Part of a small language model's weights: biases on query, key and value, ALiBi.
Each number is 500 + 40 x the weight over the matrix's rms, rounded and kept within 0 to 999. Layers, rows and columns count from 0. Numbers have three digits each.

# layer 4 MLP up, 640x160, rms 0.206, rows 234-291, columns 0-79
531505491484475426542497498489503495465469512528514520479496559540469469509529525517483538484532594524499511488524526566543461462473482497393514593553451489487500529515488490455556467476516552448457522461510512513523534463488472554443542530
482526461520525528438487528527566501488533519544452577503577524563540492531510471521469523494553501406519394497478500518436455527502521545444545480501446465552436474475536517472486501408556492496456439487465551540510425508479467492546507506
554469452517476514536514495514475465470495409472532479532474420557486485525483458467489481392480460477459571489435557461471539515508518510493530559529465558508468491484505475440455570457474524463434501508492487440533498604577431504518573479
456511464548484515511485522431528472474485444459521538563481520497496511426466550441439539553548448441501503459537484527507520460452451479478529430527474506498483481461513531607525557533500563404500492604532461490498450543592533549502489507
516496499533453519488542497489513517482493508491472525487453527530556496490494469515532490523543446514467432520490521420496485538461439423496482473513489502520487500571487568551508559504498497487517448473505556460489420462513539540474512468
476462533509446505466529446515534515503505481446491491545408493496480535467479535424420425535395479500472461509480454504420398456524518436558493481450488459464401468461521582499439500514460501569573550530590524523470497483527536492492450478
500495424473554442498534462401455453632512472561493558511519513459484452512591448526505489417525527458549456484496475536492524434572514576493535472469473538483512546441515511520463452448494472456511502466529510457474427507505510513454459503
497474518508507485535464499453524516489504543517488479497509468529575491439608508491519593464448465516500555540475478469414520541449546467517461505486487498514463510441463526448565578508531497511498520399539449512450494518491589511485477537
531508505472492516502597464507519477418523487556509498559484602515506456488535537510556558533526460484523525547504446538497514554474518502465490480561481554481502538461533468468501496480430452506510532490490517433488454472545464513492464518
445522491536507443503581443545483474462500465497516453473491433537486553513465460466533515514506570443570497495500442519536513486487504501501393521469504466504554500572488507498511486535515450579473481561419507537538513544567434495477447503
558481524506502542442464495472530533524511479461513508400519379489566512450449498523526509475464467455535510588440514503484525526523449467495493473562529547471554533519535452525536456496412516437532466466440515459508502493479481475482439476
453513479559519507525481498556547484497498476477455511471468515461515411442468498494456452509515561476523494451420544562426501476515461526478482517492481546412465454578492479496474494476521527473409540474484471531444530490408405550529531531
479529489576541515520467480488538487484457576534521425564546548517484495504505466531546518557559507482452492412549477503566499550495483499516594505548561523527509525511518472479503478502439508496479486508495543545543488536432537566483512467
490442489452522449521476459551434432514521488510539473480507555476500596538495407416455462484503561482510608379483536440529527521491497488446485496502479540530490532376420521474588533500530432560519453463489449541457442447482525505473492458
492481459450571516488495520497496479549552472549496498504422458511472479545486527460478426568547523553456506524539494543461489514493509485493474485502425554532503430480435487536548467498571496507498554457475480436483488424507543521515519483
521580491504450479499511541390594496515570469487423441430488525452513486521492504473478458523480473476480566504482411422460535521455431483459467572407509523416463512427504430519485491515533605440519457508441500497482543447518520544422490473
564428519495493489430512463534459491481506561462417502502491574547543541477551550505478449528519447476492524423533509509455536497554487457464524544505574449544499434458518575490521470573544522450484603505479479495520504585559517537491481468
488458524510449467515476493438448495500537527514528483530444501519520534532546538473484466602508540494480459486536425592497515487530536492554502462511529480532500419489490525511456435497498464481491505512428439541540426503453511529499523562
412449530536513521590488519448483529489479484491475558516488474534510516444524476485416540459454460529518455470470526546535521529447458485489542561509546516441511486575522446550498499515490535479501577583514494493445562483520496583458445463
432481528480512500530523494487469533523511562451600541487507494489517513484499483479506526490547536497455569560549496541465516450524443498560460530574524472475486526464400498479527475493448524514479573499516544546479535547494476479472462396
505438544483480458412470434495502455507631555553518460523467489553564492514430502548501476489461491547509451569535529524462500498437579476523461468459462502504501432536543419501476509578484426521460411592480466427448535434468485518566553527
591488384483463482530455534419445476461549496510530507457478506470463485527504446506524444538409430526457482585513509454505485533426520512502529411583536525497516437533516524568471471516417483525450517424530473462463507515444472484550466479
471486480527520509501475590457516483544511555513507611473574526516490521491388456392512506489440510532467423512469480522523447506472442541469443509506534500506477517521540560498463502476567507459442458551463477545555512433567434523467530512
483454497472522501477526496558562496475547489467454511420478527456436490534534450510483495479548504463442467591551434547474512491501495542481498474458467466554442486538524468467572486599479462450460486517561448434427379530460483498515527532
545518509455475506509437520444544534506468462541459522437564516544459517520439488537534484525420497516530371464554483482443580471447482556493489533515492556547587477484506486483504453490486494515446452495483494529612494575456462555567477527
533561474436506434468532461460511497493395452406480519462501566446569526461482502409484486503482524473491562482540475435432460441450503493506497462479480506484514504489528474579557497523486543506458532552472487517400456484491432497424487562
458523515548487528478489585498506519415447518412509464572486550398498463492504434457519570503474501522482438505487550452472539505483480527506494504504494480512488423484497497504533448423507517457513492513475448470554505466438464501551602519
464575486440424395541510529557476434542538480449468477507445479551510539579498417500467490521452453494485489486464511487486460520488457544512598425448492498555596567509463501451554380431397473451529530493443518463451485535445418457516419444
499447512474505489431525540454553553460483501492440496421535553505449502458441502468562494466465507570460572473507481511504498458626460486514488511531493534458536461534475525496459495462567486401566489486502510515518463501533488552565487502
493495469445583425464499482469549542469405551571560529495543522462546460574489510521486547435449526475516542594467521467510514544471492488437558478470510502461537474545493504381530471475527511548449539485601449517546528472451482555510515492
483503552529501517570502546491543510507544490505441480483641422498453488506515556448493509562546492469552547510537524498528457513463515534493543546482411458457465506512495536520559494479552466451412502508558496550487529561490497521464496389
539519503413562555518395491427539546477544520541453437496597545505498452469454520487468511504541504555524539527474499517471580464478531519473563470543522429490533558494463526504574461498522539488471574427478488528571576516469465487451509466
479483563428462496472473479532501489482457519525513563513526550447487519508534472507521454532531503486479505406515560486452483505474459475507523478482496547543454536504399519519531478411443467553488470464526515560498480480472521491529510487
555479487518514475491498472455463534516526470454507472473464502527543482524421543517531487455479451479544514557468484534512455520589508466544497392503619478504511474485490486536462506527558549449476453522494459519530571463531497510459563503
484570531511425547495518494481432495506442521522419506509539535468543499492476567491502513476437500490518510465438519549474581482555550458558466527513517445454507470466518482436449482519490527509442489525468566577533503572402455432482499528
477499457500489517541535477486570505581552525494507526461530471524453443510478468478501466482504488534446423497554596514498521505517483527509538529506513543455520525547465481446503442420449510477508477528587472521529536364462480503560543453
419506436503468517516458496466564471495468443519520476499509560488441507599454512518500502536404459507469435465529540516476530524445410460516487503470456544489439545465464452512457548492524492492414545495521536494508474534555476450539596518
456457496479483464542535453490517481518521510526552496452478497532430448538477514445550499528513548520490515608535510500482503477396495486433529515450490522463489519516444530484525493560508484502503506375512487519477455475513438467546535453
550534539484455526501482530541470476457480440472467495455495525501457509471460513408528450558515530526477508541521432543467483508485582505498593495422557540433539495435514543450463446513545477489473493500527537488521481509474501492529564423
476482506549404518471535516488533462475449434563500481571479515530505481492508497496445571452421489565558441478479528516517485499547558490456462434503537480470486472549498452505469454543495562526512529499581489457541517485455523480510529519
472567484463478533510442533540518546492542508521518539559462531524589528466482563437536502525466439535492479498479467473507478530491422505519501507492525558380506515530508477503493468533515451539544510500475550506533543540566443536518519535
538487501522473501608497465410470525485539455479481472484495494501484487509499502500471497488451516548558504514475525515457540487520436455497540561409553535573452533486511495502539516508497479536574424480457534472507487484440540519523488523
481491478513506494547516476473461448504456457467494522510535538527493470504494566485572554465500437540515528534518472481536471438499457501555493482517572494473469437430457520472475462559474513500591459517469464531459530421535540467602483573
517528535440519494468561518484512541561497549533470504483501538508442459525547559529474494526520422512498497516466506502484508496481578476416493483450455429483532494493501442572521454551470463560488480495499563563524506497487472572518515446
495491447412506445453476530546522494448458425502506581523570451516509508535476507467565504482444511555458508527510489541487506511500367535602519532561489424474557539569462473525501561457524475476502436433553472526503508526513538572467459530
498472470488502509564531563448501477547453510548491524500540562518458492528499530524576518522497498511522442457515537522471504534457569463425489491529456439518511441566491491497519513426510586445426450527521487528495492485479458483500531509
553506486434500528517515500494473534521533483487562454508485427555500503506466488497435518466407456531515535474438531477506534532499455513494526518447487462458470549537478503510494456477500423517432543533516522478451506532502485548512537462
502494504484470466448431508537467489537468562553470534542576511572579483474473435456508514451471589519575438523529498524534470432445440508547467462488532459437515522505490505540572509590441565507485463533467460515466460573495425531470457523
525504546521501477524495506510530501544511489455474500554488452528542506436501565509483519469550559501455528390506473440514480585495464570494503475527442488471504566514470478483497522505521485519540470471521500540475465515513564514503546498
421508496518524527426500454489445470500569527525534508447440550504490477507491531544510454517479537409460497529529495502480450472526575493475437523487515516433497616466435473442474490502515579504480488513481511530475430472507484522458490505
532536509554598556470452468573573436480509502510458521484529487502506521460506549529460597532459505557493478475452545478515515475413437495515480506516478505585555459496486570545507496535545623401526548500463508562496502525546512533442529581
421539522419556522566459508500507456513445564513518540515522476507527470524536508518475506537498455536481469509459424502483462544510499490484516466521502494412429463534534520520446481436550459535456489467432533601505499476504528530507445556
495484503521498480471496483466546546459550528574578498461492466485502508523468530490524487515477538516473498483449536472491455480435524450563532489572530396479523519482467533476490485507579496510544521513473441573494484455449553421497537513
518403607474498469436481513482460499431524482554481538489487522411506536525515524517524526571522406477490533498550488510485518396530567508461491431521470547550414451456567498551426548476447546490478503480493462470431510480498517539580555410
528534441444479465494511464434489593590416522482471499496547497511606454550519515532509504473493453449552481541467539454542496493495509443488606520530456498448475488512518482443537575446505471512498490548508523552524485488433479528497464442
449487431488531553501519459487456577407496490476504493476546524534459512530538497529467521469528597456564499504532560477535503461487511515537474570498470516501494489545509547590539558449520533558490478544527561551535438480471495514421578532
486540418504505479476516450515566466459425453487466555535456546444515542468472489546528517535511529548469523497516416506439485525493488458491509511517464494510481388472557497474429437523541472479474502435527433517528455580502482511504500497
410507506493447442497543522512540448464381493503535476510521501531505484559455490530550496538509470502428505498530415545458446503483507493515540521466514477527468433557554436479465452501466554528462479525515524516531574558483459398466518439
# layer 4 MLP down (transposed), 640x160, rms 0.0997, rows 234-291, columns 0-79
531527573432469455531538474457495531526495505532538528508449502534474530548476491512443506602571492492397523495440498452503520475508556514561512544550469459540488514514552487523501399498445486459569449515621519541480527495494488501537552497
486498507476499444491515515500510455525517466532508530577456427469502514551464495595436510487408482435522360490494530473559498477512461527584468432488539491513444497468487553535529505485506533511494520538445562536472548558502507522518534502
541433565473513498565560545529497476489489563478522528432456494470525420490534495544452436494503512495548471440555485507525505480473578490511542443534488518559533477525475440523514453557548459533580487436426505531520462468492531511533507518
441543473462525588421467492491493489554526491432533488487505440523493494526548507523522460505512522505552500520473524426475533459525495446539488502427483535521475461500576420530488430548471498587575479494536540507491498519501544495518499494
519501545490548480462554455454538478491461466502551465510464588536587503514479414556488417546498495541520568492534502502520475469484558474507437499439463563495507520450490547506449447525499398497580522456474527458522499472425539526494482507
514571557590442499595500548487444510539481557537475482419467432525488523469508408512438518435550501596521522518485524518506511461533501505499499460437486541480499481547479485472556505460552514488514498486523493410494512541471499494452525554
491534521499506469514578444421517477578444437565455536376564503461448495493527532521484516506556436526495448496502467484529434489542492570487496444536484448425553530510438499491438498479458513553532436520468512478511438500520507506525500458
469494545454458488537528487447509498547554517446467503510477530483472493555496457455481442471525518485501403475454498489526510501513436456519511504580458514501532505499465541422509521487438538525462531508508482440502465424527520479439538603
462546453454581484566539525540430572485474515513473526496465460499485530569504540531485444501460494401460536476529517493487505495510535489558530487541453555450489507549483507526485501495506480492468507474504481579508532460472518516446519492
403551475557490412518494473541518517450514519527514515507572452513471503533495483501469466543559470563508458381505434524515458502523583537427516470411522526531474524515515511506485450478563553525459533554466478515481427472491559516517522527
535495483538520516476529548426433528535447471519465509483522554552494512551450537523522543474486500509504428488523508563491496550451519478493447571488528471490543465483521443518534535522504555478514507506519482484486569486520566461492518489
429517484485548470475479483497465577423441481469521513509478517484533528453495487503464567527537489501527498490527455475476463448490512525526516476523500488427482473531485508479558493534557462624487502563457557526492501477437518549526423514
526466487560549473485531490449562539532523496462488530418511504558515507452480499494434453511549458489437461552448480493556498541475527482477498576407520492484517508467500516422545493503504487545542421411486465504537516602550493471565591490
468496465376442491456578494447538483455492513519513494448495371431542543451593455479562505438537513537499530450551528519434520482501476423450507512487503484502590491479566451477564499577451510515472510476473491513495451515540543569455493545
525439459526487510494465542491491491590430434481473463581558485509528531424526455451511599513507469447498517517514461418525453531500570458483520506419450489534481445522636504510523445536461515442524451465460517498540577586524451525536554512
514543530401492481493467493483416601519522502475453519519475524532475566459502504476501484482483481481477447491542484484494466521451544416476485535519518528430565471418482465439478539422489502443514473527573510424506587475432492552478460485
472526450552539537497492498451493489510519461469526502454564466481460507506461507543529544493423514506532519533545574520461588528518504496458456507540530494486465524489509453469570514554477417504615537458521459532520518593545455435501501536
536460486594541516508469553512506463567522473547541463513493450451508441506568455554547538533485499526459498407436533497458458549461506522436510448477472473530525425578472469518506483526420560546514542472468522503526518540514428513465554510
511534441485557441539522445520487546445512456430417546487475467556535532526539539545458530403520526454544493436464490499477505476465560522516471531459569525524442458523516474535549496508503457521480461505474556472480473505503514567441483459
428498519452528438576430513499475456485475519453431551501513523491494488538464493537499498538475533573466550468531453473485529519517471517558507573446515480468525473528472547474523497512467481512515437468420507521510378511533495511458529409
522471511526559507451497549418513504490531481535427516463599475587533411461560512469496459551470576553480458528427526493470439503475482462544554481473430520532497421544514399460508589524468503482489434483500488524477478486543566515522471505
444497452584472537489502461522540492479558497460464529519490477552428505531564520518494516449479506598468561480492476593511487497569531481499482502456509525539612496561467527507543481499472505561488484504556495459501527484518534508516540446
548453523479470471499532555513465456440500473508513470458495512496561503556489514486527555509489424421527521471500495531560413529485483493494408496578465511592497513509507504493531485471520497510482521498519467499469514473492492531457544565
458494493469482494542492487471524460486516493566490513529541490549520501523443525469463495475540509532507621564478476456535397555549474482506523451566506461451528482577486512518500503468515512515471477500515487503506433524398619507536485488
520529451514586495483469503433513541471560534424498533549455529545512505543483578606546494514460476471479465507489449473410519576511516402535435517464440550421610475533478479556464548518422550502468510564513467562488439451440443498466445499
433497537445512523525547488515553512499439490502544513480508444493424507462559478524497488572408454495538511561442522428526496523440537482557492498490474514433494515487413503525460561425433455526469508473473518550448553471430462448485530562
491543457423494477464613514501501503482504571534502509520480502559439503435500482473473519435508508486571448504532460512438483573473514583480517511555517494526480496534478441502555455551486510504431465456430486541479531528544573522485515500
510570535490433570469460525549532431499469496488549394529503511531528513562492538488499456572553461502529556467557429546486465454480561487424419544515537466564522450515583453556538482427454489523511471510475531506450553586527448534521495561
547561481507460508554552591468489517511563522537559517549479541462523523556470468499525559479485472512573449534492509531511546500471531372517441455485550552531523491455467493499536494529526495524480476571495456521466534559495482527522529464
503593531529504454580512469528506475470431480505461559551599499427477447441519447547534359495599466457510446502476430470508511557512466525522555523551511537479501493495460549467567483432498447540421506453517489483553435517553497612499500471
575491495462563510495477478509549431519522498458484462524455528552548456556467530507471441472494466484596487459485475511491512559540520466554516513553521537536523425554463470472483525505544437460465533485449488487499550478554530470513525379
514428504516529512545535417468527553523545568459475473491537479551434466418442471481518454458523466462508547561500510529532553548552451566488497511519495508460586509497490443496476463524462463548515549543507444466520517520506452448489512498
473566486525483562428514547531519502563515508508534524553522475470512503467498480519499498530485460531479544507500511500503494480534443591514531524498480512511473475521473442469486550450569486539434496521477458478546484524449462520506487484
509526438624520444484574495512484538400453463589510506426524489604494536489483549510493527552493528524477432500476560519530589499442505501501480511502491509549534451503499383496534481491491486471533488556576552491492481507463505552455540493
531570505468520502490495512451460523489460609529518472526511493484472510456447525485560520506492500408356508480540502501495539533523609546522560536504498536597466634551410499539509475507437466499577440494498492449490513501518480556490549456
467495512516529456531545495424493451471554498532558472484566445495533512492552487516466523518468465540498482527525463513572585478605537513479524566418535503518494470570516501520473500562461473486436542535552489525533480581476503533542588536
505424467508499552502482516510501433458532537508470523514477510496454536492514505513506531501544501519519524518467536492533505458484516459544456465404509507531467535502511452470526489545547478467537425555564523469477535528456509514482492520
448524514534489518437501516538512510535538506462487449483496538464522520499544548590485532590528561526527444450504512456541494454512485515506548530455549504497476485448497499525512425514523506499485523536481514509490464471527448393506457549
546494495478567548524483482503543492492518479501508498498498507438521508527475512475544543487507484476508510605414464484514506556500494450468559483481511502477409446559423508460445498477537496449524504533519497575537501496522496551465497502
506460462473545545533556515462506513568487521458532504530559535560483460456482500516503508510496411511516486472481479557419530441459503499459498456457480481504517525563425471470498506511531546535458427514509492432562520496463552492477454522
527538506485504486538445477496410498502460486538590505540427408475576480480497541549463517483476529497574477455526468483482429481495495519538492553540473417526476432526515490435536456498449401547531564495537506456521520496443608508537466425
552553502530489516535530502558504486484432538461493519502442462561500475457529529486493483465609535475460433530530529507500513460501477572489479447534490489499515554482511528519448476505480478451536515503532507448487393513508469520542526524
478534465487437486459524520555537534492456512480502554432483517489503462415491510574486475609533512482511524529473464510481609484492453498513554512545439465505443460530566522541539473591482544497469505461622400586523533583478470429537503493
532510533426553510485422536537520500389492425512506456534552504519442440429495513457424498509469498483439452486558550531574602473410464510509502419493515436545507448526435569491488519474521560474467467563497462428469512552514578500469471532
438496524556516522489523581522542501573503516479542519496471435560475464480520417524455479420547522568525502605469520539550446474526468429557494435433490514510552535511480555491549469561523484522510528494501475478484522515543430507488551433
549468487513504508500546545565562473495448426548520544525482505469505484519480513385477500486481518449520464540535490481485490508516515545522507481518476459544525535540452471564485543470515485515528451508457531468521502559576502491521527428
559581533493525412526458515511448505479482426500558493485488512529483461459556524533561508509515513470569493522483476485481510430475568544539512521527549424411476399495540423519481483415589489506542493457534505440484440548541512550527433491
446482427489517540458529497471501458436558404558433469454476483406511468451521522610501460482453420433516554476549467517538505540479536556555435510535522589574536503482530525554512474484478495489439498452463528501514527431509510472506499497
516491495513497457509505511489545487514497505469454500543444465461501467513506474543514554542449426513532527510468535475599489494508498504513535492463446478421530477537469523422467434479458522531446433439503545491540489536504487541519585469
464518539541523456538454551518529457516560470500539453505469461531463518508520465556483534474507568529470470526425554465496517548522509506551440533465478540415504559509534443529495407507454441457466457425476505486474539519407489510462485513
612476397504562506525479475448612484541470463514512522460430501503520527507561549515507442459426530542605526462543532526490407622519412479458544471498499415547562447494510505485453473567482534583513491449438524491482477457489452481509498455
470461451514571512564497476505483521546480488477487524516476476557476553464516450500530479535484471441515585541469481533491470516482549481459587545531508501466483495527523461403543540523512479467565509507540504539519481526527480572474452456
518458511504494490472563479457516455521501455578480533470511526573517424453526476513469451503437508465500489534427522490514550508523502445469557475500476520556498569515555492481526511455510519486458574537531433492515517502562488466454562577
480540468557506527517516521522497451435546539534481543535433528540558454469546496520476433491474510566474504456489443436513481569487508487571521526526536463449514467508446432501465457459507458579504451473490511488519461451409562441451469585
451577520582515549541468490516537433476513489482438512520540532494495526480506502491595454569541564503532503535615457484491519498552460476533438474457460563490513492525479509566413502545517523496484492463480519506471527575543517501454500431
555464438581484521573538537443466551469495465467454569538510509484511524490529533487532525548476443495478486506484576442502511475526495513537509520498508519485537589515512485531442529502551478563495492447490458490527480474481523481512474506
492478552503485502409470525498493448467496518519487489513509550472534508528528514463477470520522535483463576488532526486514478478475505484469525489439538457537551492474442482490493444474476504418545477497476535521535428432554554496457524484
503438510527486525519448499428570592491511387494491487528467465549504434503483585494455401431543508490551547530509497531531436486500489446444466451547429522522446503477481543478492522433497503488574490558469503489423490459509499443565535511
# layer 4 MLP gate, 640x160, rms 0.194, rows 235-291, columns 0-79
456508444500550498475557544549511509563534585443477488519501516505475517497429518532462508500494525503491415488573553506503541469516546466587531505552544436585526540479498522473519524463483499527571457577487516556411383477621431518492553507
523510458528484531530527514532531474432490520477497520525456510503523472523470545529515505524465395511509517537456447524503491497509515560457544592521534534478495434507463487507469524499497539488454449518475459484435513477495479491526481467
421468507587478545491486531457569529490492547443569493535441534513525460479560517477531494507526489532541423499486555482447602492514476504513525519511536435439469536429527464547466470558539536442483539590530559496513479628508467554471504426
543466464506469510535554517487489455644495467460505493529479464545460551527467503501446485524465501449444489539564509398480519493509520488434487496554412483494431477511506484552551560547494565481505481528473548535495495454581493476457517515
419547480475499486549549458518501508469519477514491566541489521493495493470461518536475498469520477463489542504499549519505481492463518516452392449619549466460546549470541417480569525594521521507507505513550493498501558500486493541465489520
552450525554489496557475574551516457450572516520472521584446466502463540444482478471451498544426482530537429514539521516523467509518505462491540432512466420437434422491508493473541469508553487493429501462492460577508516506537514545500491500
489501436527532504576466497480450427489476533440481531524505500409584458531484516481529530474513550526516547446456506535475592499520449509579531506456492528401472408445480513455528539488556520534452495500555475469545508526540464500446543558
566520494473530480492537517501510416509531499475567504476465520508563480457515468483518510478469514462551578568458510504484520445441458517427539506492421493507517547514494514493490510539439502526506552545499535533545498476514458518534485445
503554445500527548526560520558462537504502487453439502493535518403491544499562574509563545514516550478555589452475525455509490502430442490519504487469498553496510599557510506486526474517451468445539524512454449550552573448512505534473526547
492476496456516491543488524461583489526511491506485523540492529508460490484546486499471500510471476512521454527494533440493528453488475448503541528546509529503475500507506561496507546500546500549543479527465580552559492494492553509542425593
529468537522451499555554449526502529518521582501429472517468513529501470462535448469455451478465495545477557533524492489512534433464511420525503515443560442576480500469527529527462511511501537508407568467518527504520499470524474433512460497
505560491604533504532455566536495466479501517507537414590472432503540438471514436512559470487476503485514510504440474499541469522520512593582533517484518540570456509464453444506551494435507496476444466517520472496535565517505500577494525551
572531453475468465553517487486430479595514462535533532484490448534497598493575523431491419468564548511509578456585499387430487568594486515494559410496499540484476547451417534514520541545489534497480426417506535554509494513424463493463521430
538487570460545454500512458522460497478546528468554515519438482481490488583526499500469485459496453537556456462479547533547495532479412507561476491529544507507498549510475500427488488462506534473547459509522468493420459447460562495491502533
536491522483499477555462522538467532518497456494477486512509496531483526548477519519482488492431538467512482489500529508449493533507446466436439536455440522428483491498542511497453496462510530497516484503479501461550544480515430550482444585
474509534550529536542559481444548459425522487569522467548499485471462519562464497540514533517470525584451513462522397471513477439481502531523506500555450484477463539447505456508485595484512520501489461571514581492568472527477500547532528501
500522529461463516494532499479514450444539469525415520483603517492556542479457487516511530561518505540467470519567488502533482559502434505501577441543455476498487552526485537551549492452512478535498463444582434446467563595504493410483454474
474425547553516482639531481524415537423471456476477542483443535505462493462559478528480546470476436549492389498476490557524516488430443477488552560509553491516486482526536466518494474501501451528444554527517492491485519416496580537429468465
543592552419461542529564507539467450466519450458542492513523531469484536483510500457524536509513472487428512583525470446488603501518512422543485468596543477488479515510429445518500506458499459452528454434564552448514485528532467504569507465
521511526596463490509475568488486533476556488543512452547484539543588462542529439433514455442506539538402545504458464472518470538465475517485540540425475551506425556455504481451573506509572433475477537557549453458502546441527432467537447498
478489493387475463463464504517460487456445473573507496500570448472536492483513430560507519502443462477473547538520517436525498510487486556481491429554517576510516514495512528583522639462484530446492456480493476440473500483485528459458552568
475498534509507427491455555578536495481517524553481487492559532526522518591552483547482499420460548519523470447510529442455502463548509553491531490528458488460441494518552497444463479469551466532559454531511517570480420502519514496446486539
538414522465499476455529496543499394462536496546532493470538472445388481469538494551498470529557529485445515492541550589501452463473475481510507474458525454464473473459544540529515446545427531519584546499505500470548515532459438569518527491
498490495465410524443539561426535467523496469494467590406499511463491455469446507547530538543399555544553350456480445508430496448502484580489537487427482533498558464513540473539522492437522538524537488535484519530527475521494459508543536445
431531478449515542494487505541539508478527461574556483513474506530534490450485516470499523419498458528559476541548463550532491538501432541475512482496515516453488483525499542496492523462554489523458536517473508523586520526474502511458554480
552494508563473548516567413524458470472518547498452488506534483560489466444485504445531483457600458478493482412557477447480519506508486481566503570604460483518508473452473565543459446530503503487552523471501555454559510492506538518467485486
614526570483448479460495422528550386503499493492562488447477418527505547529522476512512514543495528471552608451468550495473500511532382476523527488491548500593504507519541525559621465486497528506576489508467484524534438479507510551495447533
511462494462532461441519504450468542465472442474469519533522427475535517418490467482511424540458489523517504460496503492514429554505533548520528512583482491550539561492507569536520507508533561449561494558401533490475530482500534490471530524
491459474504510476434516486551543477592510469448442467451434490505541515510514569446501498472504500513432489488555511502538435530575444438438499516551487494492511493481506469605450451488515522468518445532423532510520430486502529429524464522
451507524543574506518538478548504455439556527515466551474476551465500497504475541484483481498493472493416490498544464438537507502527469472576492541517462507550522511537501435438489544561545538544501570517457515480560533529517559481478513500
506498499580431514435555589529507459561429523508586553599502483577561522531532473514458495537522552417480500504510487453534507465538460446508488537479502547468519462510497431514364468523526472455524386520506434566392472482546461493563462576
512499533536532478504573492496547549560479526496539548467537514473452495430468545510572438548507488582542541526475542507481489536486440433503490463507514412424455536474448493471474488451437494523515557565455556461541416486548467481527433497
499499503470502484502479517483512533541541531440460537499503540456501490391490408560515431431479468423461574480467470463521497504509480441490439424507513490556445529494493513513475487445532468528516469505457480529528447448517537468566494531
501493485574583495510521491417568465534518530509537558560551482469490559471513496610566467565461481479450429461486506554505451515504509531542551454452484557512478536471469485545529544541515519503532430555463501457475465531484526456447503488
476426495549462515595579467499605505547413540533507480487540464501506542496479485476471537430507483464487487516537518448483448467487462567478518506515488558513476492592507446524509445497534546461560530594627432491524500472455433477560449478
437471432467488530474454504464500451487490481536544505461495481439459484581495535503514527487492451507434489471574520589423541595513477490508478509519434499493502555503459437502467552452568482503498541529514498444514475457527512509502540534
445449488517502497486518544545538545417463549415572486472445476504484526514556503502490596529482433541512525536477469551507494483513466502464499499496531534501485494479550550517437525468492470453549519538546520451543506464468446524528437552
486501533513496508466484513494481547463537541519557514495463554488489549533486520515480551433506465494505502483524518543443537493495443502534428550595473557501460569490511524470513474447524534520507490542534475545525476541484438496509506544
553476529452523529454562493487525432480496510609492493459492529517465518502487451514484556565523496465570416453522571556500486497521483503533502461422483505543511517540505481489469478461475569479509544518539437499537554538447503431436494486
442445493509509502532534519483511598469532423540439447438573461577501528501455563457645507535526533525518473490487517428479528546543512488477515502477475583535459475503483493509533571524464479424537389482498456499506431500444557466544516480
518444520429572523535486537486513568477581569443529516494470452566465496528495455558393514558525534521548553494466527497519535458487499521503463474476451503487477494438462506503502541498555517527535481470486478573437504465492560445482479525
467502527558523486565425489490432474456543486463402461478540514562496508508539450492484463475447511517574598537482520509444554485478416527434550490515458473459451551541462477511417554473512494488468457444473505514527471494501491510472475480
478572457479552500507462525515581506540516479476507507590556554471502544482542464531517506572470476535457530509521523508584522518514460540482512476506537413475486516482478547540469502477474526491419496496502479498516513546502521517478450494
541410449478499442492437480498539519524500464428525506551491410458498483500497460468515502481461534558483528465437532472533512540514499547513482529508560505488582579544453508524518439444520522485481465436503450547471534517483536491511516582
420566527553468492516458486485471514590454553484539466521457483475502460462504436481462481485540471519462541509519499488522489512504446476533497475499511502549498480562497493482490492532498449456463482540552504543544506472518517528489419503
487483483509587516537470455479509528510474509499525499508484515496399556464538527544510484454477573524521454519529463457500406501515514505442479510522492473540461468480500568532495443459509504498515523476492512444465539444552538490493470508
471466446496480521437529497526531449433475430522520513496463460454512511513495492527499432547483416479470528445481397524557507512549548516501568471519441559502456550534515445506525549446504502530543526568552500532525531494544555524469480494
481510486540508511517487501493537494507533507510555501492499498489451470476458526471524425509515496561492525514482532527592480531469454554503526476489485485407541549491469528456464519509567467544551452530497512535529557488498503463478479519
465498510472503541481507499482508452560534515482521554492487498489486484539514540579551527519474523523519526474521513511497526450522565507564504572469546527483496524566511455533451453450509497528570495464567544520581490458526479617486480573
528500486496542533434524514492609508502440469509494508432579422459530444473479536481522551506510470559468487494516521464540499483439474502543531469498474462607508456454485547472475487530549536568506559518458547592504543509512510475427483520
566477511510413391496513443558432478516601461450493474477487529399518518476448520485535439451435483438525451486497470508532507430497480513495491430503480453604558520538560512498532480509466454484505467568526470547491557490403498511535492449
556531504372546487505511459520456542489415404455482423436488546512509471431474464506525494499521462505424504437518511484446472454399508493435497484470499547544529424528516567528508479492470445450500518573454512475486569508497509438592450541
490452513553447471457498459529546472499458539495498499510508415479532428484518421536547417493441440505541641546503469540505502555521527575469446546520537548482608467572536452514465499534457507497499471495484523528494497429510536555541590488
462471529496582449521486510513458464512482496531528526510465450504499479533530492466435514469574500470430523511531490559469526562547483506531509534489528484496481547410490392491491460494480468473467549499525518467448548532478487445468537447
587513551426483516478477495492521496494497475506536528521434424537494507542493491507440521483437527476489510483511527551500534495508463594535507442532470542558506597499530508560460539454503517507552541527520531519528449536450513486421442498
478445538426576497574522533546497486491476554524501510472524494590501506449558410477518472430510458462507427527471527464480495499538470486523493501572481553513498549498512402544542561504502530527517471525540466515416572478464408522535441532
492474497437548524407530485532538443450500437507568497443543464457513501510516487505410459561479518453430542532458391492512483430530466521503572602530552512458468490421536516512514478575531488542487444493502534527500473561538569564463470508